{
  "positions": "learned",
  "init": "normal",
  "train_tokens": 229500000
}
Each number is 200 + 20 x the weight over its row's rms, rounded and kept within 0 to 999. Layers, rows and columns count from 0. The size before them is the row's rms in percent of the matrix's.

# layer 11 MLP up, 640x160, rms 0.0935, rows 0-172, columns 0-39
091,202,175,144,188,205,243,211,191,193,212,219,178,177,210,213,166,171,165,196,189,222,197,171,203,214,195,212,219,164,191,212,192,166,222,200,166,203,173,182,180
102,204,155,184,177,157,225,161,230,183,174,219,195,189,201,213,218,217,191,192,229,171,179,230,165,202,186,203,187,178,211,176,226,214,234,215,213,240,191,197,172
100,199,185,210,202,176,180,226,181,176,187,193,201,180,176,231,193,216,170,229,208,198,168,192,151,214,188,202,217,196,211,156,184,242,213,203,216,226,174,186,232
095,200,205,232,188,191,218,195,237,184,169,202,203,213,199,226,227,188,211,215,203,205,185,191,207,209,196,207,201,230,170,185,229,196,250,192,224,203,256,193,182
108,198,205,233,199,198,207,214,224,189,195,205,187,205,217,228,203,225,181,202,189,199,210,202,223,185,155,168,203,221,211,187,217,208,230,193,200,222,219,195,155
097,217,215,182,155,169,219,185,193,204,220,216,190,183,202,215,217,154,165,195,212,206,175,211,177,204,185,163,232,196,223,207,209,217,229,205,191,193,224,178,186
092,213,205,190,178,215,193,193,165,190,198,224,196,172,196,190,168,223,221,197,210,210,202,194,203,202,170,250,234,201,203,205,173,209,209,200,175,202,219,193,224
095,168,194,224,184,180,193,195,225,192,220,166,193,196,204,198,177,210,186,176,224,175,190,202,220,195,185,230,203,207,203,160,189,225,175,196,214,203,215,205,202
092,235,175,191,199,220,212,166,198,192,221,204,168,153,197,208,193,236,187,181,208,176,154,192,186,209,136,178,226,213,189,198,191,208,270,206,197,209,176,191,229
098,199,201,194,185,198,208,180,181,182,213,198,166,217,198,195,212,163,178,195,218,198,224,208,188,159,184,211,218,228,205,201,242,206,209,196,252,191,225,193,157
096,202,216,189,204,213,172,195,194,184,164,241,174,239,216,166,197,226,189,208,194,187,204,206,214,160,216,224,221,213,174,207,197,183,228,183,210,209,163,178,208
089,187,212,162,170,190,185,207,212,161,205,207,202,189,208,187,204,207,166,211,201,189,180,188,176,212,197,186,198,188,194,216,211,224,225,197,219,192,180,210,167
094,205,177,214,172,183,197,213,161,193,198,193,182,188,218,176,144,166,151,189,215,209,210,186,184,216,180,209,212,201,197,208,209,191,219,210,202,199,195,197,198
110,203,218,196,166,186,236,191,184,180,225,209,201,221,202,241,173,158,187,221,214,228,196,170,175,193,217,190,211,233,177,174,188,219,203,179,145,200,197,178,192
096,207,194,193,191,201,199,167,194,193,170,201,191,199,196,194,189,189,201,219,249,164,182,191,198,203,196,190,251,173,231,172,199,206,219,208,198,222,184,168,203
096,222,221,187,166,235,190,154,181,192,200,198,192,206,250,192,211,201,217,199,196,203,209,214,196,236,187,170,214,178,157,238,191,189,273,202,173,223,191,171,219
113,205,192,206,202,206,203,209,199,183,186,184,177,205,228,230,169,183,211,227,220,235,194,198,225,213,183,191,184,194,214,212,189,226,191,194,197,188,174,173,194
102,202,200,231,180,208,204,197,186,185,170,204,173,198,189,194,180,205,203,224,219,195,184,194,188,195,205,189,200,237,199,207,229,223,234,204,189,202,196,189,188
109,192,233,212,186,195,202,225,233,187,224,177,189,162,215,164,172,185,186,199,184,223,188,188,187,185,184,215,228,201,217,189,191,184,195,198,194,182,216,205,172
107,180,199,199,160,178,179,158,224,159,171,188,176,187,205,216,234,209,213,183,180,190,208,225,214,187,173,204,223,222,220,210,262,216,231,199,189,202,208,139,204
092,219,204,181,181,182,213,162,214,181,210,204,209,208,181,189,178,206,223,239,235,161,222,187,159,208,178,207,204,219,172,182,221,225,236,189,187,184,206,161,183
108,174,209,212,176,200,208,212,175,189,206,254,217,244,231,174,202,199,193,214,200,172,221,189,197,194,231,212,224,194,185,182,215,237,258,202,203,237,224,151,200
094,212,193,208,167,213,211,209,207,201,183,193,157,199,206,203,182,193,187,195,200,166,195,176,190,215,179,183,204,205,212,143,219,245,243,199,190,220,186,177,218
100,229,206,216,209,210,235,208,186,180,215,197,170,215,203,198,209,166,210,196,223,194,200,222,182,188,206,197,211,252,209,207,228,212,221,173,151,200,178,177,205
095,139,173,247,194,197,204,198,196,181,198,200,192,178,182,216,203,190,219,183,219,182,217,182,198,178,214,215,206,189,193,207,188,212,193,204,209,185,216,187,223
102,182,185,204,191,226,198,231,235,185,208,207,153,246,225,201,194,198,184,203,209,185,221,177,177,164,204,199,208,203,240,216,238,189,208,228,183,202,223,197,199
102,239,202,212,212,165,224,190,178,189,180,201,206,166,197,210,195,182,189,185,233,190,215,194,197,215,184,156,212,204,203,212,215,265,249,233,201,209,245,179,184
091,208,177,188,198,188,237,178,217,198,202,209,212,200,244,185,201,188,187,202,210,189,215,219,204,201,186,214,208,222,180,191,183,202,222,199,188,239,158,205,151
087,227,212,197,197,209,232,194,169,187,192,216,159,210,216,189,204,196,172,199,218,179,220,219,206,222,198,198,230,232,201,189,232,197,268,203,215,176,185,176,222
091,191,171,211,200,201,221,192,192,188,206,208,201,228,182,215,213,215,212,193,194,156,225,213,165,210,185,226,201,207,181,183,183,218,217,208,200,220,189,185,179
105,181,179,179,207,171,213,208,209,186,224,228,201,189,214,208,182,186,207,209,213,207,198,192,125,219,219,177,217,234,195,200,193,198,212,193,204,187,194,192,205
097,199,229,224,192,197,224,210,177,205,186,182,179,194,230,223,164,186,180,239,229,161,178,188,175,221,182,220,206,177,195,193,205,228,218,205,218,210,203,191,206
102,180,215,190,178,179,210,186,209,198,223,199,199,182,198,194,170,203,164,206,199,169,200,171,191,160,174,172,242,236,218,154,193,201,197,226,195,185,214,202,227
098,209,173,184,197,185,189,175,158,204,157,207,188,196,213,193,184,209,225,184,219,185,185,222,204,234,208,198,200,191,186,204,213,183,193,253,171,209,205,209,191
092,172,218,199,217,195,210,185,159,192,217,199,179,228,179,219,200,190,201,209,232,209,206,192,203,175,174,187,210,191,187,206,180,181,231,209,235,202,184,210,173
108,200,213,174,199,188,203,207,186,197,166,210,150,212,214,215,205,197,194,188,202,186,173,167,198,165,176,233,241,196,208,180,182,213,191,203,199,182,233,191,176
092,209,191,188,209,205,182,209,172,184,191,241,200,242,184,211,161,193,188,227,193,216,228,157,244,181,227,201,209,201,183,197,206,204,187,184,176,175,197,202,201
098,169,203,201,186,181,240,177,205,189,179,183,193,208,200,183,200,173,190,215,225,200,186,220,208,200,252,189,225,205,174,187,190,219,216,200,207,242,190,182,202
088,171,172,209,184,184,230,196,189,184,199,197,180,221,213,170,170,198,209,231,242,179,213,155,196,190,219,221,222,198,233,206,196,236,168,201,209,195,185,186,201
101,159,206,210,191,215,188,191,162,192,181,223,166,207,236,218,176,225,188,205,222,183,200,193,224,197,198,225,223,181,189,210,184,204,198,191,189,197,194,187,200
092,180,200,224,182,198,213,201,213,204,220,216,203,202,196,205,208,208,197,225,229,193,207,201,201,185,223,214,189,241,179,229,211,180,230,220,186,186,200,181,184
103,197,216,213,168,184,190,206,162,200,226,218,193,209,207,189,196,178,152,199,216,187,170,183,194,173,190,187,244,180,200,183,198,186,201,229,192,199,197,197,195
086,184,176,211,191,228,182,192,160,199,164,186,207,203,205,222,193,231,192,205,203,193,210,179,217,218,219,189,204,206,215,205,254,197,224,217,171,205,210,222,200
094,216,213,219,185,185,242,191,188,194,220,198,199,183,214,180,172,199,199,220,192,180,194,193,201,174,166,207,203,215,195,170,197,255,217,221,180,214,193,169,237
083,177,191,153,196,184,219,175,245,206,216,210,199,161,223,181,173,195,174,211,201,182,214,166,227,226,196,208,227,196,186,241,192,244,214,189,206,200,184,209,164
104,176,220,184,192,196,218,201,209,176,214,188,183,217,256,203,202,221,170,210,192,215,170,175,182,204,203,194,208,216,171,212,188,192,173,213,197,205,186,190,214
102,175,198,175,203,198,191,188,215,187,229,169,194,186,221,185,204,223,193,193,208,191,227,222,193,179,215,178,203,181,182,145,210,233,190,189,195,193,189,190,185
107,207,216,203,186,189,221,189,194,175,207,203,193,179,182,215,190,171,218,213,188,195,193,184,153,215,169,191,188,184,219,193,194,203,241,200,155,186,203,193,190
105,197,172,242,169,201,156,192,191,183,161,208,174,187,199,189,204,203,162,192,231,163,185,202,221,246,223,219,215,196,252,212,190,204,181,210,169,199,199,210,200
095,196,189,204,187,181,230,214,183,190,184,200,180,201,194,175,226,162,178,201,233,193,179,192,210,192,184,205,214,193,198,192,181,217,207,184,202,191,222,178,202
112,202,176,185,192,226,188,200,183,180,187,203,207,203,205,228,186,234,197,193,206,174,208,221,187,203,160,205,192,250,201,134,243,202,239,215,198,233,178,160,200
097,203,183,184,182,203,198,162,202,192,219,203,213,174,207,236,196,182,191,188,230,172,188,209,217,177,153,178,269,186,190,172,193,218,222,213,200,209,194,183,178
094,226,187,218,192,201,170,190,182,194,206,219,196,210,195,231,177,214,171,213,231,194,186,180,209,188,194,168,208,208,226,208,217,227,205,217,205,205,210,199,185
091,194,159,211,188,242,191,134,217,208,213,191,208,192,202,196,210,221,190,201,208,170,198,193,203,213,208,199,196,229,218,196,227,256,225,208,181,191,195,183,192
091,228,220,192,202,206,215,178,248,199,179,198,195,189,203,207,177,199,213,207,227,162,196,224,227,187,173,218,211,197,189,213,220,217,206,195,201,188,160,195,177
084,199,179,224,192,202,198,205,218,185,188,186,157,199,197,183,230,218,192,201,212,208,195,264,171,201,216,185,208,193,216,195,216,170,195,217,181,221,219,226,178
101,191,207,209,185,185,197,206,206,187,198,194,213,187,224,195,214,203,178,193,198,195,197,194,242,191,179,172,211,254,171,190,220,222,169,213,175,228,184,190,198
092,163,198,219,203,203,197,195,214,207,206,184,211,233,225,212,193,228,181,176,223,182,172,233,190,210,214,213,189,198,212,181,224,214,226,203,195,199,212,197,186
092,219,205,171,190,180,201,163,220,187,179,200,179,191,218,190,219,214,193,190,198,189,207,195,201,167,187,178,199,170,220,199,238,222,222,196,202,203,245,186,193
091,180,224,251,204,181,172,211,184,194,161,204,187,189,161,208,175,217,202,191,225,212,163,184,202,204,214,187,197,225,217,191,225,180,214,186,240,201,192,204,215
093,176,174,204,211,189,186,190,232,206,224,194,205,205,176,217,183,208,191,199,224,200,254,218,217,205,191,161,201,208,207,170,185,197,195,189,185,182,188,187,192
084,155,160,241,204,226,177,219,190,208,201,171,188,212,230,200,189,199,205,186,199,198,201,210,201,235,210,181,209,218,220,220,205,223,205,197,209,176,162,191,214
107,201,189,192,162,191,224,230,236,191,193,208,205,193,197,185,171,216,186,196,196,194,187,200,210,140,172,231,228,185,198,200,240,224,207,194,186,218,231,191,166
101,209,192,187,198,165,231,192,210,181,183,230,187,204,233,181,208,184,185,219,203,198,217,206,189,245,205,187,184,215,215,185,187,208,194,199,234,229,245,180,174
102,186,223,182,176,198,204,206,210,182,210,198,209,233,207,193,199,194,178,204,219,229,193,216,206,217,216,173,244,179,215,188,227,216,206,193,222,229,204,184,223
105,189,178,179,189,214,193,230,211,187,191,204,189,185,210,194,186,190,143,205,195,209,190,178,173,184,203,176,236,215,217,210,221,210,216,215,197,243,185,191,188
073,169,167,200,187,207,231,190,187,212,188,201,176,193,206,201,166,205,177,223,223,169,187,198,188,176,203,205,205,205,204,190,205,215,205,185,214,199,221,163,210
090,196,220,214,167,194,200,185,213,203,193,196,195,197,236,176,188,193,194,203,217,181,161,199,189,223,217,201,207,230,216,166,178,251,218,193,186,185,178,199,236
111,188,198,197,194,193,236,187,191,181,223,198,192,170,219,207,208,173,221,188,182,197,156,210,215,188,182,183,250,209,200,182,183,217,253,213,186,217,200,183,198
117,211,182,218,180,204,178,222,215,179,177,235,196,206,208,211,176,184,192,219,201,194,159,231,179,195,194,205,194,177,238,173,227,203,225,181,213,211,235,178,174
092,143,172,183,221,192,199,181,186,208,216,192,190,187,198,181,192,219,206,229,234,191,219,172,210,229,215,164,229,198,192,204,226,239,217,210,182,173,181,190,174
088,208,207,198,206,158,195,187,184,196,217,220,222,189,224,212,202,213,208,180,192,181,185,202,203,213,154,184,203,196,166,210,246,197,205,210,215,215,226,197,195
106,190,196,205,200,157,195,215,212,176,181,190,172,205,201,203,159,213,185,212,190,175,185,232,169,193,178,189,229,204,167,194,206,171,200,204,187,249,174,187,212
096,211,178,224,190,187,194,179,190,184,163,175,172,167,191,177,186,193,192,201,197,194,172,244,178,204,160,211,243,209,223,176,196,227,220,194,194,210,200,206,198
109,198,199,237,189,180,202,188,238,196,195,249,201,211,200,229,175,201,217,198,195,189,176,180,206,181,168,206,194,218,197,181,182,197,228,225,178,201,237,190,190
090,144,211,214,194,170,195,207,220,213,203,186,198,207,219,213,208,203,218,185,214,197,224,222,181,188,179,185,218,191,193,173,164,223,230,185,179,197,188,200,182
098,198,152,186,181,205,203,161,211,207,202,191,193,212,229,185,189,216,181,231,225,194,175,228,187,201,171,179,204,167,206,165,190,209,198,223,220,199,211,215,168
099,198,182,214,195,177,203,217,228,194,190,203,181,154,184,187,203,182,196,205,208,179,163,173,174,181,205,235,210,205,202,191,185,208,214,218,189,224,192,186,173
115,209,170,205,187,160,185,189,206,180,175,228,166,209,213,218,156,219,187,200,204,165,175,174,189,215,177,215,219,179,224,178,191,179,215,214,198,224,217,210,199
100,162,205,228,192,202,210,189,193,194,219,204,232,201,214,185,195,219,201,202,208,211,208,186,185,210,190,198,237,154,166,186,189,213,214,183,205,219,185,190,227
097,197,169,206,206,206,189,176,193,192,185,185,151,223,192,203,167,185,182,222,193,206,206,217,181,207,175,210,206,182,240,200,232,238,182,197,177,203,196,192,189
103,173,194,174,188,200,202,202,190,184,190,188,187,226,183,213,168,183,191,224,190,198,188,176,182,228,151,167,192,231,158,193,209,211,215,197,184,189,215,161,184
103,181,207,231,210,191,196,217,205,183,204,208,189,227,184,189,183,193,193,183,214,181,193,201,175,210,223,193,224,245,185,186,233,187,192,214,194,189,185,189,171
096,207,190,204,199,181,231,172,205,182,212,214,194,164,208,167,168,183,165,199,225,161,196,195,242,184,205,195,196,203,184,175,227,233,224,212,172,209,203,219,186
091,215,157,225,202,216,183,196,221,212,192,192,230,183,195,230,166,177,232,217,201,191,200,196,237,242,182,184,199,182,207,176,177,223,234,212,181,177,215,191,175
093,209,186,199,173,200,225,218,223,177,207,206,204,175,217,211,193,218,169,174,245,175,179,210,166,224,183,209,218,245,195,146,182,228,243,197,198,207,173,232,200
110,174,196,195,185,188,196,194,211,168,150,202,198,196,211,205,189,193,166,195,193,208,169,212,165,230,173,209,199,238,204,197,219,199,205,193,209,232,217,210,235
099,174,236,227,199,205,217,175,195,181,220,213,171,208,218,218,183,198,157,241,202,202,193,199,237,207,146,181,168,213,215,154,214,233,178,208,183,198,225,198,206
100,193,199,151,189,224,179,181,220,193,196,191,189,203,215,203,204,170,184,204,214,184,194,168,197,185,196,196,209,176,166,224,193,236,219,200,255,206,228,210,186
095,212,188,225,164,198,228,169,159,193,232,214,208,204,196,228,194,200,172,217,226,184,188,199,157,224,203,177,200,196,223,200,248,233,230,187,174,194,219,183,208
101,199,186,192,192,186,209,188,208,190,195,212,154,222,188,196,200,189,180,206,230,191,210,193,165,155,198,178,214,183,224,160,213,197,243,200,213,246,255,157,211
110,176,208,199,189,198,198,196,221,194,179,203,182,213,208,214,195,204,184,204,233,198,241,183,194,199,219,170,196,208,242,170,189,199,195,208,177,190,189,195,183
124,203,191,251,172,179,210,165,230,189,194,230,201,194,201,178,196,193,187,193,231,205,195,211,191,169,198,200,231,257,190,199,222,206,205,236,189,242,188,224,178
101,218,195,223,168,222,196,188,157,188,197,187,191,237,186,263,222,210,177,209,196,173,187,207,199,186,190,173,218,219,242,196,211,211,209,241,198,209,220,194,201
110,201,204,179,200,202,215,214,206,193,213,220,168,217,190,179,193,185,161,194,215,188,225,185,128,192,182,187,231,204,199,206,234,193,201,198,168,204,214,184,199
095,204,215,166,184,196,263,196,233,180,157,200,173,191,210,189,146,174,182,235,204,193,186,208,212,209,169,191,184,202,238,160,176,190,222,203,199,192,183,185,175
092,164,166,234,194,198,214,198,221,195,184,199,196,214,192,201,162,207,185,222,223,173,189,190,187,199,156,216,191,220,204,210,197,204,179,204,196,176,208,207,184
094,203,176,233,206,201,250,154,193,207,180,199,214,209,198,203,159,180,222,197,210,172,210,193,203,187,216,205,225,209,202,202,256,233,201,202,213,212,204,185,202
101,196,216,224,187,179,215,210,201,175,182,217,176,198,232,182,213,185,199,223,241,189,167,185,178,174,197,178,190,234,165,189,205,218,186,218,192,220,230,195,219
102,205,202,208,199,179,208,195,214,186,201,203,178,246,195,202,196,190,193,199,218,177,211,214,166,196,194,219,205,171,207,181,167,217,228,201,194,256,203,201,209
105,222,243,188,207,175,223,220,196,179,217,227,170,237,196,216,182,176,183,210,246,208,212,197,182,170,211,193,236,204,221,205,201,212,194,207,206,200,199,181,173
106,199,180,198,154,206,220,210,210,171,200,182,205,197,197,212,203,212,179,161,209,191,195,203,155,211,153,201,205,223,198,172,212,191,245,186,170,231,178,216,215
106,240,209,192,178,201,224,184,240,185,176,217,196,177,195,225,188,216,181,220,201,190,187,213,183,167,205,150,197,182,225,143,215,209,197,247,233,225,190,203,193
108,208,191,186,183,186,177,176,191,183,174,222,160,218,195,181,185,207,171,212,203,183,181,184,162,202,167,205,231,225,188,203,227,225,200,211,206,215,244,191,184
098,171,193,195,182,218,221,182,222,191,189,218,175,143,208,211,175,191,177,210,216,180,186,196,165,176,188,191,188,172,237,187,189,230,210,237,190,191,203,221,213
083,188,205,203,161,196,189,213,206,166,212,187,200,167,219,181,180,169,189,207,215,190,198,165,210,191,211,195,196,189,190,222,217,208,222,183,195,194,231,197,177
094,204,194,221,194,246,219,192,157,198,191,195,197,183,217,246,194,223,218,217,245,181,203,169,183,207,212,190,235,213,228,176,205,211,222,206,188,184,199,187,241
095,176,209,212,204,218,193,195,224,183,193,207,207,218,188,223,187,208,234,198,214,211,203,151,221,205,220,203,223,225,179,197,176,217,180,195,180,186,194,168,199
108,179,221,199,159,181,180,191,219,193,212,208,170,205,231,207,191,161,191,220,207,178,198,178,210,215,185,188,201,229,227,186,189,185,199,221,219,188,194,187,216
092,177,148,210,191,221,196,190,237,191,168,234,228,184,205,197,210,205,190,195,199,194,220,206,196,214,195,195,185,175,164,199,202,218,174,190,207,221,214,204,202
106,194,178,183,188,237,199,188,175,197,199,209,201,186,201,192,202,170,210,191,204,162,201,233,224,195,221,216,220,184,196,211,242,221,201,248,217,187,176,198,169
108,203,169,186,188,225,181,175,195,194,208,174,185,182,243,213,195,208,181,191,211,170,198,171,198,244,165,231,221,236,198,197,209,207,253,209,179,220,213,174,208
097,179,190,210,180,212,214,188,242,197,204,228,213,190,209,189,185,193,243,214,221,208,190,202,190,232,227,198,199,224,234,183,226,195,206,184,213,192,214,207,199
098,210,188,225,185,181,167,175,193,208,187,213,177,213,267,188,209,197,187,216,190,184,207,247,189,162,200,212,211,208,196,206,173,189,203,197,192,215,197,187,211
094,184,163,209,219,201,184,204,192,195,178,194,155,229,219,223,182,200,186,207,194,216,231,183,197,186,182,212,217,192,193,217,202,202,205,193,217,196,199,198,180
096,195,194,173,178,173,187,211,229,203,174,202,178,176,206,231,201,185,189,195,237,209,216,204,167,231,170,172,221,239,216,237,182,205,236,228,176,204,207,207,219
093,202,211,200,182,188,213,186,203,202,222,261,189,190,236,183,178,197,233,225,227,159,222,206,197,213,211,173,202,170,217,195,219,263,234,182,203,178,192,228,201
109,192,189,196,178,224,207,178,221,195,190,215,171,183,233,204,203,208,181,227,216,169,195,198,209,219,179,197,190,203,224,180,221,199,207,205,210,214,222,200,200
098,195,202,168,193,188,199,149,203,201,188,221,174,207,198,179,204,197,203,189,224,207,181,189,161,177,169,199,225,187,207,158,181,233,258,194,193,188,199,202,233
101,178,218,168,192,221,199,196,202,176,176,228,164,176,266,172,167,211,166,226,212,220,203,215,174,221,185,177,198,197,203,172,216,195,261,195,177,201,180,199,205
097,199,210,167,184,199,194,219,223,193,227,229,190,204,223,198,204,195,177,198,191,213,210,211,200,181,228,204,182,204,203,211,199,164,221,205,174,195,232,186,186
095,176,227,220,218,192,206,199,191,179,210,212,175,211,245,215,173,194,191,211,212,197,200,216,183,214,175,209,221,196,167,223,169,209,224,192,206,199,196,204,170
093,213,208,201,215,202,229,162,205,188,208,207,177,188,194,178,221,208,193,221,223,173,190,184,218,193,193,151,192,182,211,179,192,208,248,214,182,220,208,168,216
097,219,173,176,189,191,230,179,189,182,173,210,161,195,205,181,198,205,173,201,229,157,176,161,182,192,188,190,205,204,222,196,250,202,271,194,196,210,227,167,202
097,163,192,187,188,201,241,205,195,202,183,195,179,170,172,232,188,202,206,215,199,220,211,211,186,176,186,175,223,182,160,184,262,223,208,193,190,211,188,197,192
099,208,213,196,163,180,207,202,170,174,211,225,207,211,197,194,160,202,206,219,193,159,211,181,174,170,166,231,196,191,177,178,213,205,196,186,189,210,208,141,180
099,240,193,204,186,196,209,197,153,181,211,212,197,191,199,197,202,214,201,189,220,208,206,183,191,171,229,236,208,209,164,199,178,174,196,190,170,213,212,188,204
112,206,217,223,199,215,217,184,219,198,170,194,204,196,185,230,182,218,220,207,204,174,181,204,190,203,204,198,176,221,193,163,208,208,227,209,162,217,202,146,214
094,208,191,245,193,213,195,184,223,182,200,201,203,241,209,173,185,226,210,211,221,192,183,235,170,195,173,220,193,205,211,222,191,230,246,201,167,217,226,177,201
100,166,192,212,176,237,194,192,200,187,179,163,165,186,230,206,215,213,190,202,209,194,170,214,197,199,200,213,204,195,189,221,228,203,184,190,218,207,189,187,186
095,165,199,211,218,238,180,196,186,193,203,221,176,188,193,196,191,220,184,199,196,229,200,198,200,187,211,186,204,162,175,186,215,210,210,224,230,186,191,190,175
102,171,229,189,205,163,223,199,224,189,181,197,150,203,178,195,201,198,186,191,235,183,186,203,162,231,189,177,221,189,204,212,202,227,191,206,196,210,201,180,205
119,206,198,217,186,208,202,161,221,173,155,213,185,213,197,209,190,220,186,205,206,183,174,205,190,193,215,192,196,208,229,154,206,203,219,240,217,231,161,203,172
109,189,213,218,196,188,259,209,234,174,217,209,207,157,195,199,185,184,214,201,242,200,206,191,180,194,205,179,207,160,198,177,199,209,189,201,207,219,181,192,164
101,197,183,214,164,213,208,157,198,165,187,198,199,229,234,165,201,219,162,178,188,228,202,229,210,216,198,208,194,226,202,223,189,200,241,207,211,219,163,194,215
105,215,217,176,190,202,214,199,199,188,190,206,175,216,216,191,167,203,203,213,192,173,227,197,229,152,184,177,214,205,159,177,204,243,178,215,173,198,221,172,208
117,189,221,203,165,208,198,202,176,175,186,209,184,218,194,248,172,216,220,216,211,160,169,215,187,206,182,196,206,198,198,185,207,220,228,201,191,240,204,222,202
114,196,197,185,182,194,214,210,233,193,190,196,215,197,220,244,199,179,197,198,197,199,170,191,186,144,176,187,218,211,192,183,212,212,205,194,169,223,235,202,197
093,181,169,186,211,222,272,174,184,195,159,196,189,170,220,211,189,195,170,201,207,184,224,201,221,206,229,204,178,202,226,228,222,203,187,251,184,180,227,198,195
101,199,200,211,177,195,211,169,205,191,217,204,199,202,206,186,184,184,201,191,196,182,205,199,222,231,215,203,223,205,190,167,183,204,206,216,197,215,191,155,163
091,207,241,224,191,155,181,243,213,212,243,220,175,191,219,210,163,178,212,212,207,190,222,180,185,176,193,161,219,190,192,206,212,207,216,201,197,193,200,219,212
113,180,210,180,188,209,202,193,225,179,162,207,203,191,186,210,176,162,217,195,223,203,188,169,196,148,219,216,205,230,179,163,204,192,184,222,194,186,201,202,204
107,160,213,204,196,245,222,224,216,197,214,202,188,179,211,237,184,210,176,229,208,217,178,194,237,206,221,161,194,231,180,226,202,202,202,206,208,183,189,208,187
104,184,181,252,202,201,222,197,189,187,182,203,197,206,182,201,212,222,214,232,200,180,233,210,166,173,220,218,203,199,191,196,197,203,184,210,193,209,177,176,189
080,195,169,237,182,243,203,187,205,196,195,167,216,208,196,213,146,200,204,245,193,190,194,201,175,198,200,201,186,191,242,215,235,205,165,181,167,188,236,194,213
090,173,193,208,201,219,210,212,230,197,216,205,202,178,183,212,209,222,193,231,203,163,203,169,213,172,160,190,208,208,214,182,192,178,214,197,217,199,221,212,220
099,199,217,205,190,210,212,176,234,178,209,224,189,206,202,179,144,221,201,205,201,173,200,188,193,186,219,202,218,168,229,168,218,203,228,203,198,211,186,200,172
103,172,194,205,167,222,226,182,187,191,191,219,185,143,211,171,191,194,204,202,221,215,186,218,216,233,210,181,264,236,179,192,201,230,228,210,185,219,190,201,206
104,178,196,194,168,249,192,223,198,190,172,235,185,221,231,224,209,201,174,205,188,189,227,228,182,201,227,195,200,159,188,232,187,192,220,263,198,213,193,199,175
096,194,172,210,194,224,221,164,243,193,178,204,176,175,190,201,173,211,187,220,173,202,201,204,194,225,197,215,245,174,236,190,186,187,241,217,197,203,206,213,228
098,184,199,176,201,194,193,181,199,194,199,207,151,184,228,187,170,208,190,202,218,178,241,233,208,178,183,203,223,232,174,200,208,220,224,200,173,194,211,188,176
098,199,222,176,191,211,199,176,194,188,209,196,195,216,215,208,167,179,209,189,211,174,204,190,193,211,176,198,190,204,224,182,198,197,219,205,169,196,203,194,199
104,199,185,213,185,166,230,184,199,178,176,220,175,232,194,203,207,188,210,183,221,205,204,181,217,163,164,176,212,213,231,236,249,230,203,198,175,216,241,181,197
099,188,203,219,193,179,221,171,193,189,173,210,159,191,230,182,168,217,198,214,222,189,212,233,223,223,198,223,205,183,178,218,195,216,224,205,197,208,169,194,208
106,193,189,216,210,185,188,200,210,198,213,170,206,217,212,217,207,174,192,191,198,207,169,205,206,162,160,183,170,207,225,203,238,204,216,205,192,177,214,164,219
092,165,182,229,205,235,156,218,198,193,208,221,212,177,181,209,188,226,195,205,198,203,192,212,204,197,193,212,224,183,206,169,183,209,213,209,222,174,213,206,220
109,168,184,215,188,217,180,172,191,184,229,198,185,179,228,202,192,213,167,197,186,192,158,227,192,187,206,198,235,206,165,217,196,225,235,210,231,227,217,215,187
096,184,174,208,166,195,207,201,242,167,179,211,213,187,208,195,223,199,227,203,184,209,182,217,167,208,203,188,213,206,180,216,224,198,203,192,208,220,201,192,176
101,186,202,199,169,192,205,208,211,178,147,252,196,173,231,217,201,178,206,203,214,206,166,215,152,198,177,176,231,182,256,223,222,188,224,208,200,196,200,171,217
099,149,176,191,190,192,279,206,166,190,166,218,197,166,186,221,203,202,177,215,215,204,181,201,208,182,177,181,197,202,195,198,220,203,184,219,217,206,198,204,222
087,207,143,177,178,213,184,217,227,201,225,202,196,192,220,197,183,212,212,203,223,208,238,224,208,241,188,177,205,183,165,201,250,235,218,211,195,211,181,222,171
094,164,181,185,184,227,187,204,201,189,187,176,176,178,194,185,151,200,175,180,173,196,217,244,176,205,163,212,227,189,203,189,210,225,216,190,163,213,193,179,190
094,197,167,188,180,205,178,176,218,199,210,221,209,206,213,206,168,195,216,235,188,172,200,218,264,196,190,200,226,192,181,151,223,225,194,190,166,174,179,199,194
094,202,173,219,194,185,247,155,168,206,178,207,194,184,222,200,220,184,195,192,204,181,215,239,165,213,203,211,190,213,242,198,227,206,188,207,168,208,181,193,221
105,186,208,216,157,217,224,227,191,183,194,218,189,167,198,211,186,175,210,204,199,176,155,231,171,210,212,173,205,174,200,174,193,219,250,177,192,191,187,195,226
098,196,162,237,186,183,205,187,183,184,191,175,226,244,195,200,196,223,215,187,218,189,206,197,202,216,197,212,184,234,216,172,217,169,205,226,210,220,201,208,194
098,213,197,219,183,205,155,191,208,176,168,185,160,251,252,218,190,192,179,189,197,198,179,243,213,218,197,215,224,188,176,188,196,235,237,226,177,207,204,205,211
091,187,231,194,191,187,177,185,213,189,202,231,206,159,238,226,193,204,185,208,230,195,175,188,205,204,187,204,202,183,178,192,191,205,268,209,188,199,196,197,228
102,214,178,191,192,221,194,191,213,188,192,241,185,183,228,188,172,177,177,234,196,199,185,219,217,197,166,203,201,205,205,178,219,216,188,223,197,211,203,176,168
102,215,179,214,200,211,205,190,251,194,189,195,183,193,187,190,199,215,166,221,244,218,196,215,198,196,181,185,210,206,221,208,172,185,198,190,213,210,197,209,197
098,228,190,194,213,168,215,211,202,193,192,205,197,199,199,184,175,191,195,215,198,174,177,210,188,215,186,201,199,188,181,166,192,211,239,204,231,220,226,204,169
106,168,177,231,193,209,212,203,226,177,185,205,213,182,207,216,209,170,218,161,222,205,176,214,168,207,217,191,183,185,192,198,205,204,206,225,190,226,218,182,219
111,189,195,208,211,239,232,153,216,177,154,212,191,195,193,215,193,245,192,216,231,214,204,216,184,218,215,178,200,215,171,206,229,210,213,226,221,230,176,208,153